config.toml
norm_place = "pre"
norm_eps = 1e-05
extras = ["some layers without attention", "local attention windows", "shifted keys", "gated attention"]
init_std_down = 0.0
Each number is 128 + 24 x the weight over the matrix's rms, rounded and kept within 0 to 255. Layers, rows and columns count from 0. Numbers have three digits each.

# layer 5 attention key, 128x192, rms 0.0944, rows 98-105, columns 0-191
124129135118132126136130126126135133126136138129125132139114128134123123113126133129136121138135138134122132141134133119141130119131134134125123140120144142133111130125132120136134125129119135128127109130128120131121124134130121128122141120122128120111125110130135140133134137121122124120125142131119124122136125129129126105123116120125135135126136116135139133114137128130133129130130123125119132124128129122122129122138130142134115132123130121123133139125116131132124128130126108131127133117135131121125137128119138120128131138127138129130129143136128136123124126122124121134
130128127128115127134135125134108121128122122125146139130132122111136139129136121139140135131124127134126131121121126148126130144136113141120118134125136132129123126132122107140123126128131136128126133136118128129137129120131125106135117115132116140127129129143132115129102129125119123129129121127137140134139138116135141122141119113120123136127126129130130128117121139130121126129135123125134127153132129142133138129111123117128144121126114132132129136130138125131128108129132133107118120119123120140141137126119130125135132122124128118126133141135124130110125143121129143128
120125114131129130121138131139133136127122135113122141128130127126113123124130125120124136129117120120134131124116126133125122133118121124135139119121119134125140129131131144129123131129156123123141141120146127126128123135127130144125138128149128121141139128120127126135121114129132137136129126129135129127112124128137121145141142140137127133127118137105121125140127121123124121139137141135118125124131127128142124142125128110122131131117129141134112118115129131124135131116120127140128109139116130132116125125139108131127135129119124124138124101127140133134140132124127132121
115141117117125126132140128122135139120131132125123120113125126135113133129106120118114117130145120120131132128131137116135120125119134098150139145131122127131129146128124132117129130131122129128137135109127129149135121143133120155116156122127141117127129128120131126130140116124136132124123144127127119125117119130115118130097138128124115148139121119117125134126131138121131124136121139120129145102130119105134130130144128125124115137127144116123124127117119121111143129139114117161131136145126146123102139132139131128121107127142132133123134112131142129144133104132126116138
148111118138132138127138120157092132132126141110136114136139141106141124142132132135118112120121147104131131112123142129114137138153129142133115124124114134128145125119100144114127141125143125130128139133144118128115121105126135142146123130148136143157125128126126116133131137112135129130140136126132124122126137131121109116141125133130139125126125126132105140124126139145144133125116154132138125148126127128112132114111116135125163135129116146160126122120137125124137107119137139139128120129119170128118118126114130113128129137121120111102126138117125127101127111147127142123
107111130161117118114096138127117114126131134141128122120143133121126126124162115118130111133101123095120135095130134141124117157163136138118115114118140141126130134144115110118125138138136111142107130140140128126148133123121131104147102133151125157141135143136111117140099129135137114134140118129130152115120151127133125147154118135122147145130120140117100102138124120142123134129120123161121121155123161152140133120109114096138156110106102155167141125131152108121143132104162146122131105107108103124145096131144095139129132129123114119114117147124103128117117139124099152136
105135106121134117132121121107123141133128140123130120134146123138138150104120150119125136139153125127123115121123132116134144126131121120140120146133138111118134134141155148121118129127157150128127116120129120110144126128141129109117133141119142122128105122148131135125132132101136120132117144123132144136130138138107132136113102120131155138120142126148128121123139117119127117130124137127109133142120133136132112122132122130126128143131122124124143144143132120121132148143157132110125122111104123126132127142124135107136131132144126129107121137132111125102110122133125120115
128114131122117122127130105146108138114135133120143129142117119159125126119113159132130129156129131129134128110151142113113116090146114110120128121104124105139103149130125095135143137118131135140145107135125130124117140138122121116135120116127109096111113135140121123114127138120120127101127133126111125127143140145138133106149150126123130135127136135147128125113133136121130160113134102160125136115138122124148146136138136134125123138146120124128150163135111125125120107135146133151135142114130135124121121136118109131124157136131137132146118143129132113143125106139126124124
# layer 5 attention query, 128x192, rms 0.0901, rows 99-105, columns 0-191
127142148135145128106127123129140131126118120123120126124124129126118127130122139122119124133134135126129120126139134123127126112123137138127121139132105114126118132132149122140126121139129135127129124123132135142128117131128130130134117122128125117111121132117138145119138124129123126126118139129126134135131118130117127127128134121146120113116120130139135131145135128126116120126117123116133132127126132110124130133126132124130141142130139127121121130142121124138145122136123117143136144123134123130141129124128134120119135121124143139135128127121119130131122128120117128144
144124143128140152085118119146133140137122099135119111123112118142123136147124142135128136137126154131120116138116130128130146120124132155112117146145106095132115135136152138140145133121124140114107143139103137144127121112119146138132107136113135129117122125140137137127148120147123140128132141140143128151127125124123145109124145114133113101130141122140137127134143135140113105136113117098132121138137118134118134137111145124114136136146136129121114138160113112138125115141125125137144158138136113122138126117117154114127142122130147132146140144117144137120117152110121129136
137144115097130142125125136157176103137128124128099119114136109127123089123118131155131132163116149141120119124118114143132138093123118120109131151148100103141123119158172129128153147123134131140130152105146138166118134148119148167123135155129122109152150102123130167110156116115139114135122144133145135131115136148100139076130141119118089118115121144145130150166142119126138115149136127068110141135135094114132122158147107148105120147117155134111101134101128126146122122107100128163128144156138142095097147113119131122132162133142168128119113114118141149138116108133118141127
127136115110124151183133127146155128109108136125111131124113097141108113114123114108117146147119113131108136139116132146143121137111112100124166156150128139140115121134146139124150163132140152109128129097157120158119113142116130143118166143128128094129145111098122117140132119103121130116105114114110132127135120144143126111130121129128114128123122156143137127149120122115151097125142140108073155123136120138145107154162111152121122104130137135119144133109135141133146141126120138163130154145126125112089136129120097165114122143148164117138133089148137134139120114123140128103
106098130168144116124121114087095120128129106113140148178145139101146192173140177117127132082133100105167143138100121126121103130128097107141129095085164126103117104113132123110081096140131123116147119132153110084129135088107122087120132085128117127109098165155120114162086158160122147154141104134128109150143145066156110185116127098149155132124134155116105110104100134132135166107144107193129098133110124160147117125096137090144169128112094137116166119127119138125133108133155131074108106133136107179164100135143083137136113127105103119126111158118102070109121162127109144138
160117129133116099122161163112132097125110120141113150126110119111180140129129114118163140134099105123130169145133102120130141116111134115129165117136145167122128115124145150148119126130110129124111107131110133118126137112114149138115136100161131133120163147117129106140138133141119157165109145111124117111099123112126148133120159112163125123142142148122124147116128114121133127106146143143129115136136142121129132112142138141116135121153130146107113122139110134137131128148112150128108161128087146117135158108155139139135097138113146123154155125129134139135142109151107124150
137119141157131137107140140167096147125130151126148148121140146129153094147119090137108120118126116110135117126141129136134135127149150155130108114128118140135148106122106142136127123135144154121129124119117131128130126124110131108148138141159140150147148130142137126135118130116109131140135099142146112149114130157150134123139116132113143134138104120115118108171100155122129133150115134143152114141099120150074139122140126139126142104092115134135106102065135117106126136091139136102126105135126149125148118119146117137137143132117104118116136113128126142140106132142143139112